From a checkpoint of a small transformer trained on Wikipedia: tied embeddings.
Each number is 128 + 32 x the weight over its row's rms, rounded and kept within 0 to 255. Layers, rows and columns count from 0. Numbers have three digits each. The size before them is the row's rms in percent of the matrix's.

# layer 4 MLP down (transposed), 640x160, rms 0.278, rows 374-417, columns 0-159
104:156130104171086100110058134070173123085138096167166118108170141110150140102132100161124162144088093092148190148143122126149143103076075108149126119131066107107144081108162123103144119184124130151173105079095163171073149146172187183118115112131118089146120164111128133151144108111114188117094126099101169173140130149122092169127056096130133097176106142187076099078098086073163196162112154114128092095105140077150151172099116089103123171136176113157173136088114177137112125116136055
103:113110162108156179101112097170173103185121114100108089146121123151154127106139125127200145134175155110099125169142082149169091146175196144151127136104187158077087157126116137115125113085087102114150078144164181120136147226147141100057156105083191123138068065108111115081118149127186174199130096108155178145138112161100110079127110132140081123088179139151144050137124132129132140152144116169187121095151152164165125141147134120119133074144137128089180139129144129086078147114146087
105:159166110139148160131168151123140117147109111111081139205101052150106181163213130168140179152123119126085091158164085141146164147151140152130135178191149072062163059104157116130062168086167056150136090108128078130153094162134094079105101100106118164126122134113123138135165125130158116101166148112175127130098102119135151105125140123100127195152080123119110105099109137101106084098095144133097120131169121097082135162123117110147131132104081140141113194112095020155094080166109138
106:159111097147139128139141056070100140111157107015124070108142187150158146170086131124130182181111066109131091121156131142077150150114103117115157166161183096162162158138109084135125078123140155078114123178103161105160084163147163119136110102100152097088115134132097132140097111081176128132100123120153185124164141115125062118125134177129136198124163157130066082154073103094148120124162126179136101153130118135122094143129190109149080144105104087122109088146152133100105042191149143
117:160094136100099135119138113100069160119119144146132116095112148143150119161105120088109166181065147152173133168142101094215153150119151126139185103106168165118138140092077108134067105158090130162183149123147148143098094086141156129117096127129086125090132145121075129140125130097107165150135110167105175055117085148103107167099105117118136191163124171211124154160135140112128174162142106070099121122149169169129091061099136132140136113033163095119083161122161206103109143092196168
105:105148087144162149110227150114147126163139157115112156076123172101122139188099100099079154091098175159110146133107148162189128127162129058174098138159178112068094072066134127161112087123089104137089102168079175154114123128091122128098046168101171152143113129104101135153092134119148125162143152072130146192133075157075146166137106147110129098213121123075157102165187100110150061116094095148126131111189166106126135136120135135164150109148151130110128107103141118077123152094152134
104:129110131050151148118104137172085107116123104126170124096142105141173137130122137099097072161141153156121087144129132121113112113109107081127168105155112070154064051107116118075143167106120189208148098078175163175183142219141144161125177110164152101109041127140127134112111121137127121128136172075111112087100139145101140081155133144155102128163107134098144082161082109158131119118156117155143141134139196081109131112155185164117150167162071203155118079132125185152127079102130162
109:097146149168145156099135121140133186085122163150086114122153090143137134218154105093106166173081163147153143093160141134157123136156091128077154094147124156099185190092064145106159138178134179065168191073111129170169106127122096153145168161140104168113131164147089163151168142073144102129166150157103146108161136071160159107044152119172125168136195132088075128102136125116114104104125135162099129127102125118119151119096176123168105153133126138093148031113138134185127129066125111
104:080175209147145137168105131136073119164111112133112113162155245137099141222160103136118144130185112161127095160139135097091098141107071076127157167182139131116117154114091093109137086084117117136137124138162148080168128159184167150101124066155144136168175129113116155069123099148135137084100089094115116157017151174114122136131117134138142115118101105118174120173151111135136184090115190106082139106122148088109114105149149134124137184141178116116143135181127126160116167151142084
087:095125122080125143081123151112172140098152125154111125075117164103127150155105134112072153155162112097120117124123163068086207121004090129148100095143067155129137160153149108164139109155127130146091169132201180057162159094054176158082102144170065093130093147149144145183146112114110116100148128127108089129165145096153106142195127101170097160098178112142088080144126102076119101127114120111125110148148128149124124119117093152154115126065119155134129148146193070127097142092102175
106:138115099139097120190181117118105112130147115182094157137173124128069113132156131190133146157097139111130155128124090106089166122142133188154122156145070083156188097168084103085123094143142143124153176202145164184135113076067087115107130128112143105055140132148084160192142068166168139128160158164129117112146127123196168172107125078132185120142165128180143185119157088153157098153114116080115176061118122164120100109132096112120068117123134129071164109177156180107140155108154136
113:130216157125181081170147163128174171093115110088102129101097121110099131156158146176137165104135118152077105131180127181119188138097135174093153027063111127114155128092151125158100148061121134149139091089118093117127065080144141146130148078112108136121108064132114128106156125078100165108142111139165133148141130092174104127127101145058136119149110092096074148118158128127106115113153216173171148105100107114150146094184141091158134056142081118141156090113188160151093124100132113
100:165118102139113215168133130117086108100149169130095130108151117156115141149139111167150135116147111109170182160111161139100137106139149147111099106137151166089171124132149134200118145155059179088168138162072089113133105076172134160129112137192091039127102199121107136123170084149160118136170143126178128087127129152154134075098109084109139124180148149174120155087114133113136098117115144148127147207151117141096112097106216107121104081099143142043183093121135137141183061136106163
098:143082104102192150125162119163116147203201150090104122136174140148193179116161146114126144126153122141185102111125140098121115126113122109150159086104109151057110152103153133169099098125170140102138144085147138155108094087154148103114137112181157082128081102095132096136128125155106139108158145105233127182102089092153126146141167117093174132148120083120100137210101142125206092134090123172127140114145090099127173110168210139186116135156053115166113057132121111180108131131133135
102:125133077142132116127133155191147098089138110060117104067169160210137133114168121035173142089085110098144093133139072165148155179143079148153123127126151156095076135120128139126105144147134097124179115124137137133154133075167155103138079119103103134134146128191099130123078112198121151143144139161111052133111136120104112117141134117126119088140109106052141187085134123151118197130126154105148194155158151172060153121071124124110186166149155162076119059100079157123102108123160095
096:103123143106119127129148072167126161094074127149150094171110132090126131144181094071135066162056133156136159110142096077087153134131148143115114115122122137114168185079073092156122121132096114126172161098115119129123124100076125182208133094138200152057128150140113086125159134161108089137107158170185157113152063124118117152135115107205112136119152107147109116121122110125083073131102113120120084110178122167089131106095103106134146221107142118132128116167030128088084106198109110
121:155114106039141142075141104126169118097065119050139162164071123154158060102122170091174085059111088089126111121100131148124045152129128137161123183163123123106120112124159150113144119139081107114155118153085154128123129184115150081144082154144125136135089127170132111165067147156161069156139134105172177138144143117185127108173175102057103129096106142210151131154154075100092115135111094185147115154143170183103152098158114156141149143117148117115154123081138120093127104131166176
104:071150122138190153114165092108113132135126101131155107153156157149131146117150121098222061123077128094141033092064127114147106147093120134065152136119132145164115131199160096142182126144132093113190135117189168137189147094107100161078189109164191100141150105108235108161044119132139134107133105200156150184143091126152149112083146114153123095087165110135163141138144097152113133145095143156125105115141124109090078113139135156153101140151134128106093139104141137120174120134121160
091:147098139116142078101213146163077117117181133106095124139116134106170136082171110124108172126171192169137090115162115143099166190194114087065141127113145097145130120122156138085111125181170123093112098120075052115102068152075139137080107138108087139099083152119130172142112176103152039095178122151146136117213100125127130161127142074101128086112147135148128186170123115061129156140111112088128106143105099105086104128151144181110125092162132156110106103112097085156117140106097181
093:144150189161145136119132155192154088121149141123146177139128154182116116146160135156146091094107095151106126101141042141175119155147146113054152144135091109134143134141129129083170149124164101161138112097136131083088120126155099139135120166201168104173124117109106127059122113096118159079150158137090142117111134173185133114170180138129107153116179114180111059180128145088103120089144115136161142077163139066165165116184162148119148096215097099142142077093135164084120078075099057
094:142141106144141131119091082159139149094101090163086170119131194159075109133093149147092122160171149136129071105068093161141115108172150120074139159153107183099162159130122156085201152165083143087102113183136063130112129148070134144140143109118123150106116088149128210137166147098114097131151131095171115106145112101120162164067165077126171131143109166154118142131094142109097215103086147135168141196125129100183050108119092146088079095111107176084122146142124174159145081139144111
115:069096130111145137155110122127159110149086154090106135122103086164117145115152138124139134117153128154151138165122143159150165141151140197100151105070137074136165116145165135163127115118128163144173105141091124104117199124130093068174161144139097118095141166165132151121083193154134061137106155048179137103112134052111092151140140155052148226143145087125137155082113107145098065164155109132161089089139131160167137110104106129052068131108087164099148094123112163162109127067165188
100:108129143108180084143171093191122149139174143112112184111145196105132138121149131042130121185074161128089131156144129077156141092145143067152146126098129098084105094172160142183111122094156108104097115115148122071157127103114136131129104173177185126149076158174106116155130151125130099085193128160155160156126147128189160106126194094060102095099118090111062171124096179132097102103142113104108135185104104067146096114161109140119148096089190115099134141106116090110118134163059106
100:102212110160186146167163159128095095104149107096118133142119182181130153103113128124155153153096064111149118089128123153137054076088117112127153132131115119072201159105109135167078135160110151159149125159200105133104142101127110142122126134096102166094145141139119129067075131159095140150143116202152132133091121120139114173209125107141130118094196067184118183147080190159105082115115117149128168153146128140169111105119095126160111139143224116140092117143161148173132122105082071
098:091146099125145104101136127095245119134148115092136173114141126120101188112114181079068094117186176139193101123118115201111120097139132183173148116122136133051128157119125138162119136140053165179158151177147110163062134131094084103165130158080127137082181121099117135086172156183147077158102158133119161132168163171131170124149102139109158117115087121109105113182160178119114101127090126114112101146080073163108141155146112112111088117120154074096098113113131112144119090177150160
108:096127122152144127140162120100091092175104135156098139141151116122152069080132144095113167170190108120145097086140120152157161130126168082090159121082124139103193143086122143112157116095176122095125110148105168118187178162105139145057120174138116100080103125074143111065092161098165117091058136165083108197105215158154096127156096133124090140082170108121130153142098182134111119152156141178153151091106068136102116114137127154177071114109122091089108128065115119100107068195122117
104:154121085158118139114163147152127138145107087115141164124156138143076192109147180148149091152112204176132150147144123117087135160153127063153140075142133175118155082116175138080144160168118109059155090152131099184088090161103096120117143125103134173058141182172101119145112154100133115171127125121125113105124122122125150154097170122115116098073163137127208127150091128127119090162106112134088161187097190163150088140111141212136090145163195140073065136115167156100172072126103077
094:186153102130197167155117126109125149124150104113114102156093185138103184180123096124085152086122095148104099190079145176153162121120152146106170141074134058103116177168133163101186137135116113090090087191084117134119146204152142114143112127113138164093135130113152125154133119201102172166116130158073127076029135155126089124080077105148087142137188221106130151153105130180127159143113147149095154166130096100136123108184127158086145124162122130114151166115121131144119090096133112
107:146179156143110164150146107163084112133127113113082126092135121098126168137117112055131166086090136115149171144087113136179119192143136107113122123154127121119196079121084067136091104121105086117112085086083176093097052118076119164105148187133161095116113101139125169071112127122072137160124097088143124098086154164067137118152147086123113122053115072157068130167066114102166111107103138126140150088190090109131113173133151147170127141096084201170072104136132131112068134135133151
103:179137163157118155118109120156071069189133127130143065116118108106158072134172134155151108134086163126153139165131088091126120111133116144175100168131110123160132060103110110124122109095119110166116108129042147180149069149102129156117170115117094227111100122110082070103134134157143131158133126114123086170128193121146196130110153129202146084142141177112184110163083082084121131128124154183117145110145117112115119103105187097094138135126150098146102145066107081098147077161128039
089:111066110154092095164133130154161162078161134173123074135135131140059124145113041163123109195104170115166140101142102151113199115140117068126082102026160146049162154104148132117093191140145139111163135129071165151116100102183083130148112142105168159102167164127110145166121113152148088133193099094095151149200134132133124110154123113126123123099106151097137114114161077137086083095117104174126144098076117119138051081165155085120128127153111140120167130154103164156128144154102124
111:110141096082148093156125144180135089164131096161088101120184121122135070099118168099146103157183140093117115094148095107129120130068124114095066193154081097132202118126107118138149127091095194112111153095129136078090086124121091108106187050145179069097099119107162124101097177129106115151124111135117155165151121096161149116076135173129139105151116087101084132090090109093140083101163120177137158169123140095158089100146156150109110158157010132158136093109141178175160113143096114
114:165090116056189103152119120188058147071172131116076103123141104121082138174089133135161122122093131074114122112172159094097092070144089120158097097139173119153101129142132119187153182085075141049175134099129089138134143126106119101088156177129144127185166121112124124128144120093136170098091149137147149053120111077123175120138132085102131034099088140131141092125097127133119142101112095132073091118196131147131171101134124181169134163117134128099128117198105145146101108140194152
071:105096105108094120142103115138126092081185162129123141144108173089146143130192185137071090145107081064144157172121139118128134122077116084097102130175118146090110162066140084140135118142167130155127171114202125135074218144162205173134077165110055119137161129114167148124177106181132126125094169139158119168191182142107112153142134070134155152135099106171160131120171095121122114156115141109084186141168141169099071122168175130082132123123136118187151169133136148081132116125150148
089:170127096118135117123109125157164088191068087116143128112070066197138149175153113102102094136151134139132095192115115093130164124137126162150171155113153199136153171096080125156167148122081160191084120143123109178193129134132129131141092110150137162151174119074113167071185133096099123054162142099168129084143137115149109176063097113149134167092164194103106143138104144107112141135146079128112138108208198154150122106079166142096158182123108167100128152108127130110124099107176135
106:102150112160110121145185111115072154102170153194071127092110095134127127114142087100137200074169054142145131159147121144102128051110103134097125075113101111130112068084057125118181145128155092130139130125178133140081193090114108049074094185186108117037161155125112106137099150116128091128139133082066134086139149190142127120093152134138147109148124074209157121129135148133118084176141138130114088157116181119124156120137158141089135124140146121089155127157125139133138096096084132
100:063101072129112135107072160082133140127087131090138208150153046135103088078178128159113187163136120130109181097132117154100072103168198205109128119123129149135132123141121215179114185135112126070044177175122133116114085128132119125100197134114129086152126160156119152101106175092105086141096098135100122129139121134097126100104159198143133150107125138174119155119175150091099123150122108152148059126065079143147149158121095123083160165127099132127125127099102124139105128147106151
101:136132143062086124104211104138145147154095121130100109095109119141115106192227126174146163134147076163135111154166126129137143096144122117093119191151154147156143190109102145098122106104094121141126158071113119107197142125142132116134138109143131093198166182147137189155121143119106102133131156141174071119123092190134130088086135134112116176142116209097119107097151086154108141140094141048132102123164133185132107165112143138141113109127172108115144142156113170142077169044133221
098:134136071164114203132132135083135084165133109202048081090137148163115113106111119178093085175152146113145111134119157189125150125138116121150120142103128159108173134103113091113145106167120113104163177111147099121134162176140111184158117113152134173155102098158170072176131090160125146181170110061125150074099109117099086155109103091100120116120186102133177072151165167149071087072129084144151153141121098152155142137140124154092160144207046100131140143152148106185131132155127073
069:171081091115125045093124145158197086096141138167136146167183168128188139131118102147120107165157116115148140138126142186084141138084115135116116105097123134110112169150122067189122074145152162089143113083134107122120141171130157158110123068085141137165121121101120159149145144072182095077170098166123122157133107126112138127111079110106171092090103097117095103117100085186157151103158115137109109097173079188067152115170128121071179157054118106075104167137195141145158135067134167
099:148122151144129117066110149109166151106162140154176138086091124176106156168110115147148138136167097148117094129111162101107128151104116117140189088209134123150152166133120124120136136185088140077071127132090095168109169149142122157148108147059101092159076151088113148090113080103125146042157073120112100071128080114054120193141119151187079139113143073137097085136103159159154056117076152117156120100161093119161149175165090161152164195124118122131119135169096141158092083088123129
097:158097118181121091105110128145188185134132102108117076176053178100101113093134143101171181161110151090124209086160145074151131150122135104131126136150144091125154138140194146121088110166118103101070144158172156066186094105098121153111121149142081114062133085157109121171145121088072189132089106162134084113116140096163157121129144102126122121076147127140099118102165123081136083150150101083120141111175166085133122143108145152101127153180155168188164116084162047130146182098117146
102:149223150171140121109185070159068182140144124135166144096102177116167138105183187104046164138120130107068175088230127096083128107098138160097185158188115128168131122163137076127095102151130147143148125137128097145113089089111175105147131115087139149139138082165161175165085137150124127151163142155095139120143109150186159130127171121107175114142131147078124161197131098109140145114091147082052127122174119111172099120149105133109124128131174103141107125101108127134153065126138147
106:125089140062110105090111145084162127078155161139102164170123092085032087111105137111154117111136187145095129119145142111149112141109091097130116136146119119105114075187110190089133154155137081123105083082183158152152106178090141087177169138112170136102136179080111113131140160121094104099097138176059188115138098156127141114201167109112137168158143169153119093207148131092077120153160139141095146169130103190080169082108082177112135112070134121139133121116144140107108106161096165
# layer 4 MLP up, 640x160, rms 0.283, rows 375-418, columns 0-159
102:113126109082203058172109077127106140133124101121114156128149145107133112120139171130045193128129151130095112128120152140085091153138085139122151088125175133124070128156149121070102162063117129120080115128156157186076186182092090051106080133107136181110103165123156140206178088091120103119144084137186134138091087142140126089105108155166080158123109063138173122134132111162182140107136154145099129116127136108160122163118142114123170157123107131187104076124097097197075113125137102
106:096127188172113154093118117121139125152135164139159114142094154101119157177148059123082089095134122187102079071119131096140104151109152207148110107157121098150138081148165183131151135156118100159090187110176111143083133146105151093098152156070126148101140102125099134132112163086155136134180087098115159138088071153106182091120166125139119169139146132120125101088171099189089111163196141120109098135155125088168137172123184107147192128130050120130069196107199147146129099152088095
103:109077167158079180163119188066102132167120166065158133107121145142073098174105114131074084075107079124122102115074122096194149074113097145152109105166140085147149084124122116178071117110099127116139146113113104164095185114136128118094150140099095139138129099114116193179108130134118104144117113117209111150114143160110156114106093101177203099104142085089179130061141140117163091144131123100135144107086145103134102110093102148145108119217086138151101153132057118121147136181112076
106:166154153106125135137113123154106080161102110159120090139119149121099139102142120099132149137137099160099164180130181126121144168118110084170082101121148110139062187139122102087134153147093132141133144183072177156156071101142183092155095169131118161127113108158160092128094110143108038073155100126112108139153136138085179128148189156054070130213081094116141102106081107155107205122118170121152139146073070132135148172117179147094180101171159149120123130075092139124170177153110126
097:097181149135127117134145157176139160122137096183146106119123056105085131143150113133105187119128105191148099107152120094126123124089144103178149092120114125097096116177132135118128161140131146117107178135195135107171136116151142098132100132095144106142153111062107090127152093108156143096108146153132166177098179119092170189167142112114091138164058082139139087092094158102136128088169136097130134173076137150094224156077096137116231085161077187147126098155120211129129080125133102
104:065126144142092167167156188150107132110149176152132134162129081097080108096100162121156160134137107139097056144074139138121115067100102053072116132097118108139092143085116095144181182142129173138081132135146120088134111093142097144129124164094069122116163153126154160088110190098137126095051191093120100135109118154087177157163173159121148118154149185078171181079159150144086128102154109150153128139120153128161132110173068101188128160124129163116128070173128196118109104113122163
107:102164128187104086058183134115133141165156119152097132152078157118126150143119115159095182161106090135133116156074142067159093115103095155098105131115155171115118128085117149087161071092175115124102103161177168181120154083146082168137152166155123115102164106148085105137104135158098145056096171084164120184162153180180117108183152149141134118174155165096091146158133160138122073087095237118122167085089136111131148117187093128151132120095081121176096092147134135125140098113120116
097:152151123186124118115091102152094125095133095092120091148074109097052160160155088141156139125117105129129108134137093130152141145094099159170074119093110121088137077135144157117124131092123137141255117120145160080094174164186125118065123152166087130150128129150131129061199128091161185110128107159154155110095142169163143081120100153137139082178066100086144126102128112161171082163068155167081129093114182119115114147157153112103136167165121089117151146123131084172114143108130061
100:106154129107144164075078093189097099104123111093125114132160070124117152093143137106131161165133197114133150175102083131150171092110120109143109185116153140145115117170131096080092127165105096143171148198121136131126126138134080091146087134114110095140171172134094132125213190104186116105211117091113178115182113157121180077068133118127140133142039121123096153128125158093194146140171101146132153102116143125153107107206161121144195181116097152125116143137113120060144105098118107
105:103089189150110086161198120127096134121081139136101128126096121100114139186159092121090153081122112100104076110176088136128169112144140149152096065121103143167121133126149117186128190116124143153153134191162211196146120082108143146151149171133119167166150104159160089105118107083146087105077114124127085134163159153132171134176134062133124106109114076114152131105103152090112105170083102149140082120118092071109106145101112128107117138080116121117184135123104112090124149033221081
100:121165178085121113095098105135200146195099137157153121145132118101150182122151162111120193133141156104175094086118151150133158142117160105118117077091149157128101103152164140122172083160083133170144107102141153049106098135077126092114155163164171175082114137143152099173133110142103148080168109155121141124106134182103169156112109119095111115162101101149151101108088114123129089121212111073150103122182113131106036076098123141125144180129103158161191144165151076058067104128128085
095:159103116178162142134129148126132084093130150058131125149152081133101103078099103177145146089108167092154097110102087075115102114168166078120097034090178131121150134174109129128134193181130161105137161141131122164123135146172089111087163120133148193114106125129095115146136094104153101173168102177104171134044133107088182155115169127121113125130095069153150093153180135129120125201052112081132147131102153122061155154180125096171147169108132091159087079146164105097114112127131126
097:074108153065155150118128167165119122142154121104136120157139097123091106198129159120120111108098179091115138088158066112103132221093110150156101162135187136107152139136142194109130143099152159186119156153121100145179103158110144101110137073120114124123127160058150085125143083163126177135135123093137163127102134135074159056134170111167035139197132108064117108148145115149146125165102165149177073154124056125145126163116122122178137120151133125102164100173113131126034134089141106
105:061099098129175126080141133142168135135144155136118099121150158214064108139117093137183166150183160096121139096092112139120172099139114122093128164113152117144095168090119115124114098127197156156131121133127138090205124117078140165172129138129052115092150140131123113134089148157203150156089093163109117101179190154094115089151130169084146133135137109129167102146103121075173175088141150153156131081081125172036148165127123125090134115066089134121125143137134169139184139205081133
102:153154026123090070103116145068120118087075175147134110132145083132064096126116136146141181102125148083059140151118150115122104188149114077136130190225115165144082101144146155155163133124106137131140155138156148136072098105082156095176144134107195172111098145095103110136128136079156130173142097143166114124154159096124158200182131118175114147137112174109140100116089158157114117130164117124074129121110097202140110157099151148144096094163167179161126112167106128134062130105097123
102:146089076172136082146132164201122146112115136135145068125089151117078091067128102141072129162132108147192128187078127096115109175126136109133047144104199088145117193097135146079186111119123170058130105115145091154147106119110133116139119107144156078120105102152187100160150109159064103152108197078132214115180139119103111193126166148114146122122083085109155121103153124193151173115128166131169138136133109141133116120128174133173147139144160178107115092126124132143130099147176145
098:120104146096161084130146118126127098150103138137128175137096069108090105152096098101072206137132114121129096102152153182107169169113100142151088173078128152138146101103068068100122155153113098153101224172116156154183159119177072108111140119100124146106083156123145097116124145140145107104110131077158143164218152198111137144163121109128147151090143147144120090083124153160129085160115117107194128101103126104136141129083108126100124120095106174197144116145101186168032165089141095
092:131133083037083093093066166103136123195099112098147113125152120098160133120097138145168113129139138107169088166140092087194141129125117096161158063154172163182156128125148181112156152113095111154168129136111100088146159067173179101139108120115107135087117124141128191097110175148098197167172120104189206097094158075094105152120186158161086145143094189137149151151127137130141129157131127122157158098116089127115070157146134181109063144111168099116102077168124122136109127134129166
094:164019105135105092152140141122091124116097133163118114212087147192120145119147178134152173061112141108178157150162125140203118114183134067040127087116166107098097150102150134128145140140162147079138095155054129149085139071103117183135130117132167140147112082098158054137095135133129142124062117104103132109125111174147126166139116167115155147065100144143109103128125129182081134166106152124156161113075137153146124117117164138208092115177137147115107163145120136153143141169108125
103:116170102178165162096142185192075153083127107056116115143179151116122099115107057161117126174120119175214150103067119160108119126183104138099135129129118159132098140182117090175175068132100071102137092175154142143091063113097115138115150191145161127144099098107068109151180105149099131131124131107171063188192117124114123180088091110137113123098123127118146142167143194146147163176109091083200142123138074107135144116097118134131134122097145128155146108105124119115168109103114107
096:096073088147155141144151156113150141151111136153198163102193076130115171167131193102146151121117126154089157122057149136136139127082150130133152112153179056159117160132127154116154070080131177089113069160091144077094154100105146138174125166142078145097078155117139165105117156111141129140201153112175148160174154197101109122094188157068079161124122121157171088138137128134151168098112108128180101138152111088124116086149113096167077159084156165071117129105082115141077164119115124
096:129122135177128148131098139113079107128117105104241106152162103125203170155144112205157123092121094095121124050130174128105123081111141122069173099140144098131067103117123077113165109133131140185182145127110140103180146119185128179159087107150133103095133181145087116199078081150121099188154108105099093136147128110122143173115102103125159140131139142173147173113128113106178075127112147180110113121120067161104134074101182170131124119097140102135138135137113149109090127080206103
096:112142082097101115078159152156165131163103145176183094162151126139135140179163101147154186082168080055107120084128120089117196128160124106121086246140100117132139097124128159133134085125155104108083168120118163097094167174168138117104088147143124112133084135101151119126156132138109139114150072109197106103077148224135166140146147125117125145100153139144098081171196056082171106157145102117164101131141153083163116096137099156089148112102151175162138130110145123123086165145163136
094:076115175106118079121133097112087149087162121119184136130168138122158120147082113121133197107151110124150122119150100139144136170155130120120121160159130134141127113139114138139135119109075123116170148105090120130136186105144127127212046177063157126105132150090090149116143106107213150153119118123157106157101182107095135099134081130166159096104096123093217114125136108149122092088105168175153156113090148136172112182166129013134159097172083060092127101127130144095108099116039112
103:152139130163124097129130072116155081139090108127151073132083173094169104072162124122069155144145178124140158120108118161112139144138132143181219154142114180118132136167129124083174169145118142117225131137104204070145123127123205165100119163099136123120180203103114109134101104116196130080120176141117126144103159115102068127159111130112068156147072100158105160142126108153186133082078134124151049167128122148123149182139151150148096112076129113137154121063122122121132161152122141
099:170173164030131140080102138109104121104137169108135107115089150079131166073141141152186182117148175090110100076093199150112121161127138182113171171127059121139131121146097155097122128125109107176165164166139114128139135115077107100100127144159131156107084165113072119161107131108155172127167135077132152144146129191168121112185156181066152112153102156088120118109177177137177127116089124080157129106150169135163083122103162174096164107183139087174165125149122162153110164185114158
089:074147099195172091157136200087135166173132124150114088143106134164150097113132085079107126130092175141145102165110129191190143100100128104090101086100151119156105107074135089100132150203127132131143116114118081080122147079095103183130130122110145114126131186132067139185088134129152138138152117147115112156112168132137107121148189121170139144161097085154132112123105206133129181074101142176136149128199134125138088161071150140104107183071107138136142177137199085186096161150165130
104:169087067106102120135106166048086111151163137110177056140109139174191121119130134077195115110135151146126140144131130124117157101109111183132115097076101122144149139145170163113117134138167163045114084175058070142135188126114148123087114180122142130166069088177124083151135208122159121108115107097075121144103096160091126099116157099093090181115122174134117154109110202089085114167089139096088108124092151162153167155129135092169140122151110122087138144144143077107116130166107154
096:137206139155169067116080174090178156113169201158171097107129112064187120146131106191101101153101139122122107147161107134146079164186132121117123076114091096123137100110187124141124175098141076152112138168100111115129158165129111140178147116091109128145114130055032154103142113138128104127137092102100135143133188097121138114116091147141145156144072151100174129178126173141102108136086157130138165097147103094175120138152111106121186105096094140109180085113096105181084083103092064
092:131173150107140112131167129123124111137161166090114154135133115071169115163192081161185166101090137073104163130113104114172047127107149148113117082138119169162075097117150046108206150149137099150138079172139116075117153112095111142182201145111115149101114135098096072088157171151081168164138134135156110131142129103163082142108115139103144150165132068128109198115197130061149104130108191143097128144111142122100162164158168128110146140117109192090093092100128097168087151133143156
104:132154147120097084183104082132149077167163127107136078137160090160100145110100096097176138132147104177162135116091129139118127184057091132118139194140122180100110135185118121121147137146109118151092088096117143160149091142171139149140127087114163125079162145135143130078108128125160073136072199123112098063119148188050105139097091223103169077101145085123106168134076082120086164136160107136122049123157140150106153118091130136126128146090099063159122119139111114130067169091148139
108:147128100129140116113111119153092191128118102068098122147166129157139096062112106111152145116180103142143151127119128152137182130200070139098131113158135090188138139074166174080101130148114149162137175092120121134108140055105115072140147152165136118130091138095100147177160114098156048102170139110161127132109207162151178114154174131165130164096116153139118062097127130192132100094110145125114122097149123085105120100177187107176095113092130097101131191156074068099065158115094183
089:124117119109059146099113124170124143132091122162110108129121178131148135160123131129122170126096156094107124089076135097084153145131130123155099191074115067222110138097155176159107136085111134169146108131200146122174112175122097145109172111150117086136113139129069108123121103083074097069097122128164155048130143128119089116097131169147074120187165136149126188081132203129128158112147111214142120120101131128147092128098154060182100154101170119147130067149178112141150092082126158
096:125081097144164198140165112159100105126068104104127132100128112163159071101131183132181172144112126181134095115121138096127131141140142169138102141148106114186188158164135146067020138123199154117174090124133074122126170168045081163137138141162137132141111156055056106114120082131156134158143133118167112094092148109097148094123183148167157136149102076088153068190134100134129147088145090130098100106124135138159136155170142153090127142171098128147160123146073136107121137105080114
107:167129135131114108139162097151126137120184214147137088168175075142134158071115104177152158100196117127124142106128126118135145049157132136143149047131127097135145080047117103106174167105118082145130075198181171129156159116083101090139101137142108098101123158149109122123123115168140127138130075148098136103165147142168081090140173123095126159140103118211163105091117138131137098187040110115175108149086140167139113107109124156130138126069151115114115163175119127193145089076129152
101:104093154141130103088152139070107170110146157165113133101125162124190037122150140159196122137107122076172173174177128108149127143173137096185149142161154164140077081094124166085108155155062061080172087150126136117091154184197135109120154068145081159073147150110130155116127095203162162169119078111126136146118088133080067131146120133111157083152109131146131101132091189104101131158141123154169127161124138171136124138123099164120109080107138090147115190132136147154138160093138163
099:095085125171110176135098160157137057140111170110190072106138145106141130115083110111142130114061156093150124094147189099116104106112112190177137149177126146117133135102070137141199140144133161159095115180096083180091149078164120156181176179103128073120054163103153078144102148161152126108170109135100103138159139146097178155078148165117098163070144110120120101154124123110102075122116132145135121094083136202104104124125144162129184112133122172163200130129109148119088085138074110
103:083180202130100131142120196108149101031160171092173150135107162124119138122130111152147153165099103101129111074087139089116104131155123088109138147113090124101120109125113131121125097130095120137125103109154196076160143090055116129089148149122172132184123060141021135083106220080131135095143120099051157102145112132117195131088202132115141101118167131124134100110115144116123086117139136195186189119164150144141121121115102105095134144141123162161146113160127137142180134117106123
093:113141121168111144156203167081127162118175074122130173088106083144115138107141128125095141125109141142166163161144125131150087078123098157119184213094188150159117126163164159086211123085120095149125116120093152078160151121130145132102115115080143158092107120159139114170143163097107128140089142056085153119143071088162174149133170170168176107044080164133159137100076176096138118110149101083141124115104149084128180100126123146057171123156122142152151129135094152125156183109071113
104:150149177113073070110113174157131131161101174120128100087126197122112107057074061091140147085148099144082141148102107111133138157155131195082184120076079138137082098058126125192146103161129114051082106086100169123156110112131166084146157114162143131109127141187095145098136140123131114156136167078119190124054132170058111150153117147133115099141118128116137120135133166145193148123111103112136109175111093100143113047110163148163127120124131074174110111116144160090126149132168098
100:100084123097102141133191172139151164145116146086158116127103124178107099085133125085152111089131200134041121045149092093137103197099126126126086074130137107182085074156119186126082146153149128152149136148161152179117190126124136119131140137133105119170124097131160134104163140142101188146169053122149125156031114129127178149100167162128126074157131083099133141122083139107102121146089142100162172085112171142141189174074114102100096080130107131155155144131083124143151123132129181
102:114157118074130114183131101129185166148150105136129109108090078160126148108141076152119151078115111175129119153082098130116052106140133167143055164203076087180075124163068104085142174149110123154184115121134132142146131082127154155164107157078100182125163116187152131109104178109168101105072141107135141162140153167061086168169144085138072134076135108132142145124169108107112120105142132172222119078150120100159136112139171117120119151080177123148151120175091116143118103106125096
104:140161126172197158087125124138109104099134141154071122148134110149231151154121079113116145098151145169131168119166175185139102141062137093147072164111084146168119094136164132110175067134071117100123065155123161145155120133172094092182103110116164144128126074144138126105117157196118164139072099126152127124113105137089134146164128159114136150100101113112134151129118092127111130128113128115133070184118171065138120085202105136132145197162107064133123143174140099060054162161136104
108:146088128110108127124092133117107183161105102128192084135074143144172105110132134092095182092158088090131159101143099145144123139156135170142166167156161168149109160073175164131157210090055187117092175164074112143145122105099163155107082112177115080169119157089087122133182109106110153091158058107142120139112111057117165084132149179165183125062106099086163176091136146101134139082084123157150189115136164107095090160143113103140131132079120105150121126137143131138092137135125181